From a checkpoint of a small transformer trained on Wikipedia: vocabulary 32000, normalized queries and keys.
Each number is 128 + 24 x the weight over the matrix's rms, rounded and kept within 0 to 255. Layers, rows and columns count from 0.

# layer 3 MLP down (transposed), 2240x832, rms 0.0403, rows 1141-1207, columns 416-447
[[118  90 108 106 139 142 136 130 150 131 160 153 158 119 140  90 123 124 157 110 110 147 147  90 160 136 130 145 123 128 158 105]
 [125 121 141 100 114 135 130 132 135 150 126 140 108 149 119 145 118 164 141  94 119 182 136 128 155 120 119 125  96 118 124 114]
 [124 108 109 136 159 136 122 146 123  75 122 143  97  97 185 150 153  89 144 109 143 161 152 159 116 172 191 159 178 180 106 185]
 [ 76 124 136 111 116 123  97 116 188 142 116 104 104 110 146 135  95 125 139 163 107 136 136  90 148 158  95 131 129 102 115 112]
 [101 126 145 143 122 147 147 130 124  86 160  72 184 148 128 133 121 145 119 123 114 148  93 147 104 160 121 114 172 148 112 120]
 [137 102 154 159 110 109 152 156 111 166 118 104 144 117 144 127  89  85 115 151 130 118 157 117 128 106 140 151 100 135 118 170]
 [109 124 176 169 135 125 129 106 148 134  88  98 105 143 117 124 146 127 116 128 108  83  85 130 130 173 103 141 150 132 136 129]
 [ 91 130 140 127 181 134 131 141  96 129 111 109 121  65 144 132 114 124 128 140 116 110 100 132 122 141 122 155 142 130  94 117]
 [ 85 128 108 128 165 124 140 145 132 135  88 141 192 107 153 114 115 126 122 144 150 122  78 157 134  77 118 138  99 115  93 132]
 [138 150 110 175 109 158 108 127 182 133 158 144 105 111 112 131 136 107  93 108 133 158 153  95 140 122 104 134 146 120  88 110]
 [163 139 107 137 129 188 158 142 129  93 113  95 124 161 156 105 152  98 128 121  84 176  93 159 196 125 178 145 116 133  81 138]
 [158 134 156  84 131  84  97 131 128 119 162 123 113 116 136 113 119  83  94 140  87  93 140 121 146 141 117 147 100 132 110 143]
 [169 108 125  97 118 138 168 138 139 149 128 103 121 123 133 131 134  91 139 147 153 122 164 141 118 112 101 131 160 118 139 154]
 [146  97 105 114 171 181 110 116 141 173 128 124 135 157 113 138 111  73 143 125 142 143 121 142 102 143 105 157 129 106 108 135]
 [ 70 131 131 115 112 180 155 132 120  98 125 161 105 138 125  84  95 107 173 160 115 171 165 107 122 157 126 167 110  97 158 119]
 [120 133 131 185  90 118 137 131 147 114 159 164  82 135  88 127 166 110 144 128 107 146 141 136 103 135 101 142 138 133 146 132]
 [131 131 113 104 127 126 141  78 109 134 104 117 106 154 121 154 151 177 159 125  84 110 105 171 149 196 126 133  98  88 137  93]
 [127 157 151 112 153 138 134 124 138 152 134 141 133 128 124 130 120 125 158 117 101 124 138 123  95 138 122 128 144 145 139 122]
 [178 123 145 111 133 123 114 117 127 123 131 148 165 127 141 116 133 178  97 111 188 125 111 154 140 140 119 147 169 101 113  90]
 [118 128 106 114  90 127 121 119 148 144  87 126 150 108 148  86 128  98 106 117 122 127 182 114 118 132 119 146 126 134  90 149]
 [ 94 127 173 154 135 141 157 116 114 176 156 103 133 121 136 128 139 138 183 127 107 153 110 117 119 111  98  78 118 112 123 183]
 [150 136 117 115 135 123 127 148 146 113 171 148 126  82 121 151 118  96 156 142 124  84 109 149 107 125 125 101 132  94  86 167]
 [152 145  78  74  86 152 149 111 158 132  90 157 136 104 148 139 110 110 129 110 102 137 144 119  87 156  87 123 108 155 146 159]
 [ 88 164 102  99  49 167  70 116 112 109  63 113  91 113 139 114 122 104 127 120 187 143 137 167 151  93 145 183 185 100 161 158]
 [151 142 105 153 128 137 113 149 121 112 137 111 104 138 111 129 110 128 108 103 149 111 138 114  69 141 138 110 176 140  99  92]
 [134  76 119 131  65 126 139  90 184 122 119 129 159 104 123 129 110 121 147  96 173  77 163 139 120 135 123 103 129 130 103 132]
 [101 105  88 138 130 131 136 125 103 105 124 158 161 149 169 100 124 137 123 165 143 132 162 112 106 114 119 102 128 161 113 146]
 [132 142 189 135 129  95 126 161 136 152 133 139 114 125 125 164 136  82 107 146 112  99 134 157 134 162 148 166 122 133 114 133]
 [123 149 110 123 104 120 160  53 113 112  79 169  94 160 103 129 123 131 128 112  99 130 155  89 143  88 149 119 151 141 151 125]
 [134 110 136 176  67 131 159 110 168 143 138 134 170  84 123 117 139 110 141  76 164 107 136 130 123 129  94 116 167  99 137 136]
 [ 97 185 162 146 138 116  89  95 152  88 136 104 134 123  91  89 138 155 122  95 141 129 123 187 127 187 148 130 111 155 132 146]
 [132 161 125 134 146 119 142 129 133 114 105 131 128 106 136 141 113 148 143 135 177 138 130 112 111 169 157 140 132 128 113 121]
 [138  85 114 120 117 140 139 167 146 126 156 151 125 117 149 126 143  84 157 151 151 172 126 177 151 156 163 179 123 132 132 121]
 [114 126 113 127 166 129 145 139 154 139 150 108 140 128 118 128 131  94 109 130 118 141 156 144 126 144  99 129 117 104  87 150]
 [145 124  95 163 139 109 146 115 131 145 120  87 130 137 129 105 133 131 148 113 127  87 118 121 118 130 125 148 161 119 137 104]
 [136 181 168 108 135 106  85 125 126 139 119  81 120 128  61 142 143 122 100 129 147 145 146 109 124  79 116 131 154 115 172 133]
 [126 149 129 138 121 138 133 167 126 139 114 122 160 135 122 146 138 132  76 140  93 133 138 162 140 102 153 131 109 133  97 107]
 [104 126 156 122 124 130 125 134 142  99 126 112 115  83 170 123 118 143 129  91 145  95 115 140 124 154  94 134 156 150 113 164]
 [156 143 113 102 121 103 138  99 113 148 128 167 121 123 152 125 117 160 139 149 104 155 114 126 133 157 166 152 104 113 181 121]
 [164 106 114 120 148 131 123 165 118 156 121  77 113 150 136 140 118 124 145 108 132 161 183 127 128 179 133 146 115 104 150 119]
 [124 198 189 105 102 125 145 189  97  79 132 114 114 125 105 128 106 127 127 118 118  73  90 147 134  88 157 155 167 104 110 134]
 [116  76  64 162 155 132 104  81 121 106 116 161 109 122 119 124 117 171 112 129 112 129 101 158 182  98 129 129 147 139 141 133]
 [132 153 164 153 138 122 120  87  90  89 146 103  85 102 110 179  83 128  90 123 152  99 123 137 134 126 130 132 144 143 126 112]
 [ 88 109  97 125 178  66 129 169 170 135 145 129 105 116 123 118 139 110 125 132  53 170 116 143 191 172 143  69 168 114 136 136]
 [ 97 102  96 149 140 139 135  84 113  86  93 147 123 186  66 148 146 102 133 146 122 116 114 110  98 155 115 129 129 128 132 105]
 [107  72 121 177 140 153 146 166  96 141 163 120 116 113 158 113 156 122 118 131 116 147  98 126 154 152 113 118 120 139 180 126]
 [157 115  79 131 117 135 160 135  97 134 125 163 120 114 160 169 160 135 117 104 143 119 112 130 149 127 175 137 133  76 139 128]
 [ 83 119 122 135 134 131 106 143 109 148  94 112 121 151 176 106 146 149  43 122 171 117 146  95  98  62 128 124 105 145 139 144]
 [129 122 134  94 131 116 120 134 159 130 107 128 145 141 177 126 141 109  91 178 118 162 125 124 162 141 125  99 107 142 124 150]
 [188 166 157 167 141 161 100 131 108 112 136 105 114 102 130 136 120  99 109 162 138  69 119 184 126 136 113 144 121 136 144 143]
 [ 85 143 120 134 135 115 139 173 144 142 117 145 153 100 125 116 135  98 152 129 162  82 123 127  87 115 135 131 121 132 120 171]
 [162 119 126 140 136 151 113  90 128  86  83 140 120 159 132 117 132 104 134  64 131 148  83  98  91 131  80 131  79 154 173  99]
 [138  91 108 124 149 169 130 133 136 123 106 132 128 115 133 118  99 166 157 123 119 122  97 122 168 149 130 152 162  97 109 136]
 [ 97 136 158  84 163 131 170  94 136 127 108 106 160 115 184 137 131 154  97 142 125 152 157  86 148 138 145 105 114 150 139 125]
 [161 155 141 128 145  98 154 117 107 132 155 144 116 133 160 134 119 109  98 135 124 159 143 152 114 128 119 164 122 165 150  91]
 [102 122 151 127 147 132 130 151 145 122 131 112 165 158 149 138 149 139 106 138 167 127 106  78 135 143 141 136 148 148 121  91]
 [145 128  90 136  34 111 146 104 126  98 111 121 176 146 152 139 116 133 121 132  77 127 175 110 136  97  82 151 131 158 135 136]
 [107 113 140 144 111 146 120 129 122 155 115 111 105  78 130 123 103 163 146 149 183 118 151 131  85  97  93 104 123 100 137  93]
 [140 119 153 154 165 138 108 124 124  95 158 148  92 167 154 148 139 180 121 117 129 160  61 140 137 106 132 136 151 134 158 118]
 [120 111  86 142 119 101 116 145  92 123  83 129 150 120 110 139 124  96 120 141 110 103 135 174 134 118 133 127  90 147 123 166]
 [138 127 116 192 127 124 143 124 142 125 163 110  97  90 127 118 112 132 151 123 108 145 109 110 127 131  82 112 147 142 127 141]
 [116 115 119 176 108 124 123 101 134  84 113 152 152 100 144 109 125 109 125 166 155 130 120 127 119 111 135 115 131 147 139 183]
 [158 181  86 133  84 148 132 157 116 144  75 124  89 114 134  75 124 150 104 155 123 181 150 143  95  77 107 152 141  84 124 141]
 [122 144 109 147 131 161 111 108 149 141 137 162 134 183 111 125 127 138 121 151 138 130  85 183  80 149 136 148 157 146  94 159]
 [121 139 117 119 134 100 133 126  64 120 134 119  85 127 110 146 124 101 108 144 126 155 152 152 170 110 178 143 128 129 131 139]
 [147 150 130 151 189 106 156 123 142 101 154 163  91 102 147 120 124  76 137 139 150 175 117 104 115 151 123 134 117 149 136 121]
 [111 105  77 121 131 120 142  92 100 142 126 114  90  82 133 133 180 103 111  99 129 116 119 100 142  74 104 122 184 138 123 131]]
# layer 3 MLP gate, 2240x832, rms 0.0444, rows 1142-1208, columns 416-447
[[116 127 144 106 153 141 136 106 155 104 107 160 154 136 128  78  75 142 138 115 137 178 155 133 151 161  93 158 135 138 118 131]
 [ 84 150 109 128 133 121 154 167 113  80 115 102 111 123 143 121 123 149 157 103 124  72 131 144 155 118 139  94 118 125 134  93]
 [111 151 152 118 120 132 130 117 147  99  89  84 110 127  85 119 123 156 105 151 134  93 108 129 135 152 153 134 129 100 153 163]
 [169 153  89 109 114 105 130 153 110 144 157 130 126 124 104 133 140 149 139 100 162 151 167  86 152 131 124 149 118 128 118 159]
 [ 94 131 112 146 144 139 112 149 177 159 125 117 153 118 125  79 146  77 151 126 135 151 150 147 118 146 118 124  97 121 154 155]
 [133  68 137 129 109 105 106 110 115 112 116 116 107 104 164 151 137 122 151 107  93  69 143 114 189 165  97 130 132 141 162 137]
 [130 141 158 127 142 127 149 111 149 130 153 148 115 123 134 132 101 125 102 183 134 129 121 127 131 117 135  97 188 165 120 119]
 [116 130 141 161 147 138 145  79 132 160 132 139 159 137 116 112  97 168 103 185 118 108 105 141 150 114  84 145  89 149 141 101]
 [123 153 144 122 122 114 150 133 150 121 141 127 125 119 129 142 106 127 124 130 136 133 117 118 169 152 159 132 132 114 150  95]
 [125 100 123 121 118 142 127 126 158 130 123  61 121 138 149  91 129 130 129 140 109 154 159  91 174 103 130 142  85 137 168 144]
 [103  79 164 147 116 130 155 129 161 112  89 110 127  77 166 147 148 128 107 119 158 120 123 129 163 171 150 106 106  93 163 155]
 [164 113 164 133 104 128  84 117  86 121 135 100 130 149 115 109 125 140 144 144 132 113  94 155 139 131 137 104 177  90 106 155]
 [114 148 130 112 154 106 118  89 143 108 129 160 113  86 135 100 134 137 145 149  81  86  87 102 193 132 136  84 112 136 182 146]
 [101 142 149 118 127 105 143 159 154 124  67 186 110 105 135  92 130  64 169 192 116 154 162 157 126 150 109 180  88 155 155 105]
 [142 132 125 147 101  96 129 114 138 116 106 116 156 156 147 138 108 136 127 122 151  94 122  88 128 113 134 152 120 127 161 154]
 [111 126 143 103 144 106 114 151 124 127 109 175 121 133 132 131 110  90  94 103 123 126 128 136 108 145 135 129 143 104 153 115]
 [143 131 176 121 140  92 141 118 108  85 122 135 100 133  96 130 112  82 134 127 140 102 150 126 139 131 143 120 122 111 137 147]
 [165 118 138 131 141 135 134 135  85 113 164 114 125 132 147 122 162 151 125 124 137 127  84 157 113 170 126  98 168 150  89 147]
 [143 125  89 121 107 120  86 128  82 127 130 133  99 129 142  90 110 155 173 100 120 114 129 175 162 153 113 142 128 130 107 109]
 [176 117 151 162 160  75 140 141 133 151 145 119 123  96 162 119 138 139 163 130 153 125 114 106 114 136 146 125 115 110 154 149]
 [192 109 109 114 127 158  98 124 121 103 111 111 138 161 149 141 125 187 123 185 115 116  67 149 114 124 133 160 132 140 137 129]
 [132  99 165 106 134 100 120 127 131 146  75 130 142 127 162 141 128 164 132 117 126 114 128 123 120 155 168 109 104 142 133 173]
 [127 149  96 140 120  94  73 136 119 121  83 145 139 144 151  71 165 120 149 139 146 143 124 167 124 100 137 186 125  92 135 136]
 [140 124 159 122 174  95  75 124  95 154 125 147 114 189 117 122 142 147 108  79 143 162 100 116 100 126 106  92 126 117  98 134]
 [128 122 132 139 133 171 127  74 143 133 164 154 125 114 106  86 132 132 160 119 162 129 108 141 115 144 155 174 110 152 143  65]
 [118 156 172 106 129 102  73 107 125 168 122  82 101 161 125 119 149 112 106 146 121  87 135  85  91 117 139  57 138 126 158 137]
 [127 134 154 145 123 103  68 103 116 104 105 134 137 142  96 158 129 109  99 119  98 149 117 114 128 157 135 115 143 108  94 163]
 [180 120 125 106  91  86  85 104 124 103 100 165 122  98 134 146 126  88 125  97 123 135 109 104 154 145 152 135 117 114 118 141]
 [109 109 177 116 136 143 110 113 121  96 141 145 145 107 133 135 129 127 138 117 142 127 145  99 159 148 148 151  88 157 162 160]
 [140 137 150 133 122  80 145  91 103  98 128  90  74 171 114 165 123 147 162 116 135 132  75  99 152 116 143  94 127 111 127 126]
 [ 94 171 173 133 168 120 136 111 124 153 116 176 132 111 122 123 151 146 151 148 149  95 133 152 126 114 135 143  99 120 148 147]
 [ 84 163 127 123 119 109  90  87 127 106  90 105 186 152 129  95 119 144 186 126 115 114 109 139  96 181 169  97 122 146 142  82]
 [143 115 159 123 117  94  87 156 138  93 118 134  82 138 123 131 146 102  97 136  90 146 127 143 132 129 141 116 158 154 148 133]
 [ 91 154 143 130 111 167 128 129 113 120 140 118 122 108 163 144 131 161 118 149 129 151  75 128  97 142 124  99 148 133 122 128]
 [129 148 132 114  92 129 151 139 106 123 162 133 122 181 115 135  99 181 122 125 139 132  96 162 156 117 135  65 136 135 157 145]
 [142  67 133 174 182 131 125 129 117 132  78 111 136 174 137 138 129 111 142 135 144 130 103 155 164 111 192 163 115 148 169 128]
 [109 116 136 123 145 121 150 125 128 114 137 145 130 151 112 112 122 147 112 138 175 128 140 109 136 117 105 129 150 130 131  91]
 [ 80  98 147 130 132 136 142  86 142 142 138 105 113 181 148 124 129 111 135  84 122 144 116  81 140 125 111 175 108 154 150 112]
 [119 147 135 143 125  89 163 122 123 116 126 113 162 125 105 111 148 101 132 138 157 123  96 156 108  71 145  99 135 135  70 140]
 [ 98 152 167 133 149  82 158 133  93 118 132 137 146 136 114 110 137  70 111  96 133 120  93 147 128 166 152 126 165 171 112 137]
 [159 129 163 131 141 144 113  84 141 105 112 131 152 111 113 102 152 119  98  94 113 159 153  99 116 103 130 122 127 105 122 125]
 [125 171 113 106 137 116 105 135 138 132 113  91 142 137 127 113 131 184 127 159 126 135 125  71 107 141 138 128 184 160 139 183]
 [178 109 116  85 121 113 151 142 130 126 157 132  73 114 128 139 113  66 101 140 169 138 150 145 180 142 177 118 166 112 151 152]
 [149 140 148 121 131 126 121 155 168 122 126 149 144  67 144 135 110 124 103 134 134 168 172 152 143  88 149  98 153 114 143 124]
 [122 131 116 114 150 124 144  99 143 171 136 176 140 106  67 103 102 138 155 119 129 146  68  76 132 150 128  99  86 107  97 135]
 [124 146 159 163 160 143 136 141 106 142 124 139 122 125 124 142 141 112 130 106 151 155 113 141 158  92 167 157 169 122 164 127]
 [137 101 199 135 143 143  94 164 134 102 111 139 144 121 151 136 144 124  77 133 143 125  86 138 124 108 127 121 162 147 103 155]
 [124 165 124 139 128 133 122 139  78  96 112 150 130 139 114 110  86 105 117 131 132 146 111 153 101 131 157 138 163 174  96 126]
 [136 132 128 147 119 134 152 121  98  79 135 143 156 141 128 162 181 115 165 127  98 126 137 147 126 123 120 143 150 125 121 103]
 [143 110 136 142 140 118 144 103 137 128 142 145 160 111 142 119 160  85 121 166 113 117 118  97 145 117 104 115 128 128 122 111]
 [102 142 136 130 119 119 154 144 142 130 122 129 137 111 129 101 147 107 126 115 135 101 139 142 128 115 161 127 105 112 122 107]
 [118 168  95 138  97 135 141 139 133 109 128 140 128  83  92 158 116 111  99 152 181 128 107  95 117 177 147 150 150 123 150 125]
 [118 144 138 112 125 147 153 116 117 112 107 131 102 116 146 125 153  98  74 117 123 150 112 125 114 171  96 110 132 148 123 108]
 [ 82 145 121 136  73 119  76 107  78 137  87 126 146 137  63 142 137 128 170  94 166 127 105 139 120 114 132 128 120 164 104 134]
 [ 81 129 122 148  87 133 157 160 104 122 116 174 142 156 196 167 178 129 131 152 119 120 125 104  91 172 118  96 131 164 148 100]
 [101  88 196 156 133 108 111  84 159 159 141 109 163  96 100 139 175 158  97 150 112 125 191 119 136 101  92 107 123 112 127 120]
 [109 119  90  98 149  94 144 141 165 121 105 132 121 118  95 106 135 116 172 147 165 142 132 126 122 103 137 133 134 126  69 116]
 [119 142  91 116 139 114 105 139 127 101 153 103 104 167 114 121 108 187 128 132 128 125 121 129 108 122  86 154  88 146 132 143]
 [153 128 104 123 124 168 112 113  67 152 108 104 129 129 123 118 148 139 123 121 103 108  78 134 172 120 165 142 101 118 152 140]
 [147 153 121 139 151 147 115 119 164 154 104 119  89 141 136  65 115 154 165 116 102 107 131 120 120 120 138 127 108 167 118 129]
 [ 87 154  95 115  96  99 126 125 104 134  79 117 150 177 111 102 148 141 101 170 121 137 126 134 131 163 146 141 140 138 153 137]
 [ 71 127 122 149 134  96 134  77 126 158 128 147 139 112 106  95 210 118 140 101  91 153  71  78 122 130 178 119  79 139 158  91]
 [ 84 120 137 136 125 154 131 103 126 162 147 125 140 158 166 142 141 184 166 108 157 129 115 103  97 103 131 165 152 141 123  90]
 [ 97 128 148 153 117 125 117  74 114 102 129 139 119 131 122  94 132 117 128 102 139 104 163 119 178 136 118 117 150 146  98 110]
 [155 105 135 142  88 131 122  99 168 142 121 127 174 121 128 106  55 130  99 143 107  89 167 134 146 151 102 143 129 122 132 101]
 [109 107 184 133 158  92 114 135 154 107 142 179 137  76 104 127 144 151 162 122  88 134 136 109 171 150 152 116 157 132 142 124]
 [124 118 110 149 139 110 112 103 126 124  96 130 101 138 143 118 140 135 106 132  98 158 109 122 172 106 141 147 108 142 155 111]]
# layer 3 MLP up, 2240x832, rms 0.0449, rows 1142-1207, columns 416-447
[[102  99  81 132 149 110  86 101 145  91 134 136 143  72 147 123 125 100 150 118 107 156 101  82 157 117 132 102  97 167 118 107]
 [152 116 151 123 131 128  93  91 135 127 148 120 103 115  95 125 139 158 127 143 108  82 112 141 112  71 164 107 136  89 111 107]
 [144 170 130 162 128  54 155 132 102  99 108 163 135 142 154 108 147 157 118 123 113 139 116 172 105 148 147 108 147 128 123 129]
 [161 115 124 126  93 153  79 109 132 162 130 138 112 122 154 119 129 124 172 131 135 123 177 127 123 103 134  99 134 132 149 136]
 [ 76 120 136 104 151 133 155 100 123 145 119 113 118 114 111  95 154 136 118 123 101 130  82 146 141 110  99 137 139 110 135 147]
 [135 115 155 130 113 167 109 128  96 163 170 165 168 131 111 139 167 110 169 116 145 101 159 147 118  94 148 112 134  85 120 116]
 [150 148 104 127 137 119  99 134 145 124 133 142 132 166 172 145 166 118 105 138 118 139  91 127 141 146 166 134 101 169 178 143]
 [161 121 159  91 111 113 100  99  97  73 126 145 137 120 120 115 112 161 111 135 152 159 109 122 115 162 132 131 168 128 157 148]
 [121 116 108  68 123 120 130 100  99 179 123 126 124 137 136 109 144 132 115 136 115 102 133 116 123 141 131 105 116 162 133 127]
 [100 124 147  97 148 112 111  82 130 194 128 138 122 133 129 145 165 133 120 151 130  97 129 111 173 173 122  95 144 148  98 138]
 [105 139 147 138 113 145 138 134 117 110  89 103 137 109 127 142 108 143 130 123 108 119 116 130 136 130 141 117 134 107 143 112]
 [139  86  93 115  91 115 180 160 103 121 142 121 102 159 112 143 114 146 147  81 137  70 130 141 132  83  84 166 140 121 126 179]
 [180 113 124 153 179 145  91 105 112 115 117 126  45 140 135 146 151 119 153 102 138  97  65 123 134 135  79 103 172 106 132 118]
 [121 112 153 156 107 113 110 129 133 142 142 129 150 112 125  38 101  91 124 116 117  97 130 111  68 114  98 118 139 103  92 105]
 [151 102 154 110 136 142 100 105 100 126 158 121  99 125 151 130 160 136 114 109 145 156  94 192 120 102 110 121 177 147 118 136]
 [119 150  91 122 113 160 159 131 146 136 117 122 149  98 153 129  98 131 196 117 156 166 154 121 150 154 144  89 160 118 140 149]
 [160 127 106 142 132 152 162 138 106 120 143 164 168 129  93 122 151  98 119 138 148 117 139 134 117 103 115 119  89 124 101 127]
 [108 125 118 121 136 119  95  93 100  85  82 171 106 127  93 123  50 125 123 105 110 121 150 120 144 156  53 173  60 131 191 129]
 [161 128 149 148 134 119 158 123 118 110 157 139 142 150 105 148 149 161 120 169 154 120 113 127 134 142 156  78 170 138 173 130]
 [159 122 119 115 112  89  97 137  97  88  99 148 142 143 150 130 128 102 146  88 134  91 187 137 152 128 127 126 160 111 156 111]
 [142 158 120 128 138 134 166 111 103 149 142 112 132 181 123 130 103 139 113 127 119 116 101 115 101  94 135 144 110 192 176  91]
 [142  93 172 144 172 136 139  77 122 117 150 138 110 107 125 131 123 120 115 100 144 136 149 169 150 135 133 117 139 115 172 114]
 [145 160 134 158  90  71 147 113 149 141 136 176 133 102 110 106 114 124 168 168 145 163 126 136  72 139  70 150 131 138  95 124]
 [ 95 144 127 139  99 116 134 130 150 157 159 148 149 101 158 143 124  88 129  93 157 118 178 133  75 150 132 122 141 115 125 111]
 [129 151 159 123 177 130 109 109 104 117 148 161 146 149  61 142  93 114  68 120 113 168 145 115 124 144 105 153 128 131 154 123]
 [142 120  95  79 117 141  85 139 161 123  68 152 154 121  76 146 137 130 121 136 163 132 159 143 137  99 136 151 111 117 118 168]
 [ 96 127 125 170 156  92 108 102 141  83 115 151 157 139 133 115 159 150 133 138 170 136 166 119 116 114 103 105 113 123 130 153]
 [145 119 137 133 125 138 110 134 100 112 184 130 129 126 125 131 141 118  95 145 120 103 148 162 154 147 155 111  92 145 133 101]
 [ 96 156 145 113 143 173 126 101 158 108 159  64 155  86  94 171 155 124 135 100 110  79 162 128 160 135  96 108 123 150 143 124]
 [168 122 120  94 124 157 178 137  99 163 131 155 152 120 161 123 179 133 156  95 105 105 137  80 118 132 132 106 135 161 105 156]
 [ 91 135 135 108 146 156 115 130 124 116 124 164 171  76  89 113 114 113 132  90  83 145 148 128 111  86 111 166 127 153 164 103]
 [107  87 127  97 112  95 114 162 127 109 105 140 169 106 102 134 114 164 165 163 148 162 103 122  88 118 130 113 128  83  87 171]
 [170 121 144 134 145 115 130  99  64 148  93 134 138 139 127 130 120 147 125 110 142 120 125 116 100 130 142 124 161 150 160 122]
 [138 134 143 116 143 127 131 143  62  90 146 164  80 144 121 164 130 112 103 145 108 139 133 162 153 127 152 120 109 131 125 109]
 [128 172 144 130 137 141 207 135 120 122 123 146 168  93 170 136 134 160 132 135 145 138  52 135 126 117 107 124 152 111 125  82]
 [108 124 131 158  98 105 110  94 135 120 120 166 119 164 201 113  84 137 132 104 166 140  85  75 114 143 152 159 105 151 119 113]
 [145 138  67  73 106 132 152 108 112 104  98 138 135 190 122 104 130 109 107 112 126 152  95 155 126 141 129 111 160  42 135 118]
 [ 89 185 187 138 118 160 110 109 132 114 150 122 174 132 132 116 118 113 118 123 114 113 173 127 109 126 111 148 145 136  86 114]
 [ 89 118 107 101 134 115 123 121 157 173 126 131 163 140 173 143  86 115 168 132 127 140 123 153 156 102 147 103 146  99 180 116]
 [135 186 195 174  55 139 111 129 114 176 120 101 181 172 136 124 103  93 109  91 104  67 138 123  83 136 217 143 175 161  93 141]
 [104 143 112 144  75 146 112 150 134  95 178  88 157  99 121 120 154 112 147 178 110 124 143 158 126 132 125  71 177 146 129 107]
 [163 147 107 165  55 149 124 116 144 130 123 115 159 126 167 127 141 135 144 139 119 121 138 141 102  89 142 135  84 173 120 137]
 [126 152 117 119 139 143 107 145 143 138  96 109 135 131 132 127 155 129 134 143 133  96 124 135 132 173 144 136 101 142 139  62]
 [155 151  91 112 168 125  77 167 129 108 114 156  91 105 136 100 117 123 121 143 140 140 150 122 137 136 106 115 120 118 130 128]
 [105 125  95 153 138 135 140 160 141 143 181 160 109 159 113 141  98 126 131 169 175 149 107 157 123  85 126 139  97 112 126 114]
 [ 98 156 106 202 141 110 123 144 140 132 149  77 149 104 136 139 126 128 181  96  49  81  97 155 130 123  74 124 113 122 118 146]
 [143 103 155 109 114 136 127 169 112 159 127 149 117 140 152 129 110  95 161 145 150 124 105 125 130 145 119 132 113  78 124 110]
 [133 127 119 135  75 129 155 143 138 111 138 121 141  98 129 133  99 159 138  64 137  98 125  95 101 128 115 125 118 103 118  64]
 [119 154 115 110 123 100 120 111 168 147 106 119 165 135  68  79 117 149 116 141 111 147 141  91 156 136 127 132 102 123 111 160]
 [197 108 145 128 141 120 127 108 135 140 170  62 109  74 100 140 147 139 123 139 130 140 146 167 171 108 148  93 151 131 127 105]
 [ 81 145 169 154 149 110 153 152 122  43 112 141 162 138  67 129 114  76 128 138 112 118 155 132 127 113 164 160 163 123 147 160]
 [144 134 113 128 147 129 111 127  84 141 107  96 122 143 131 117 139 132 137 146 153 131 112 131 128 139 124 106 153 127 103 148]
 [105 129 144 181  98 141 115 103  89 139 141  93 131 150 120 147 113 154 115 142  89 123  86 112 126 108 121 142 125 181 137 147]
 [125 118 149 112 115 101 146 126 126 126 137  99 122 137 142 155 136 118  90 122 146 109 106 126 146 130 172 102 178 143 175 105]
 [146 143 149 160  88 153 144 144  97 153 118 148 120 158 126 109  86 139  99 116 130 148 136 126 107 153 129 121 139  98 126 144]
 [113 106 148  64 144 126 129 180 148  90 166  90 120 127 140 147  96 139 137 147 137 112 158 140 115 103 160 118 145 129 138 141]
 [107 120 132 118 140 164 131 138 125 196 137 143 128 149 114 140 166 113 151 113 106 138 183  91 137 104 153  90 130 111  58 118]
 [171 119 126 136  82 154 134 152 164 121 142 127 160 105 134 114 158 162 173 138 146 154 147 132 176 109 155 126 122 175 107 132]
 [ 94 116 141 153 103 162 139 146 134 123 116  98 133 155 146 135 125 144 113 111 150 136 108 125 140 128 142 149 149 137 150 110]
 [115 143 120 101 118 118 126 108 158 122 129 156 117 144 120 138 137 103 152 121 134 137 102 150 123 100 131 148 126 122 145 111]
 [137 133 135 131  96 137 143 137  81 113 121 123 146 130 120 155 110 109 114  91 120 156 144 119 135 136 117 132 135 156 155 126]
 [143  97 130 107 153 129 149  71 157 155 179 154 129  50 132  62 145 159 179 109 115 136  99 100 148 145 159 122 126 174 147 117]
 [ 92 152 132 127 142  92 114  96 114 120 120 123 134 141 135 126 100 172 126 136 166 103 106 110 119  70  62 132 127 116  79 148]
 [ 91 129 112 122 121 112 124 124  67 157 116 127 145 123 135 131 109 118 120 151 149 112 105 127 124 136 163 127 122 114 161  89]
 [145 135 113 111 104 166 159 147 137 163 104 150 140 127 105 159 123 172 118 141 111 135 143 136 148 137 103 166 109 131  87 138]
 [115 133 168 169 165 105 130 127 163 143 174  91  76 108 113 114 134 140 114 140  76 113  92  92 141 145 103 130  79 107 132 149]]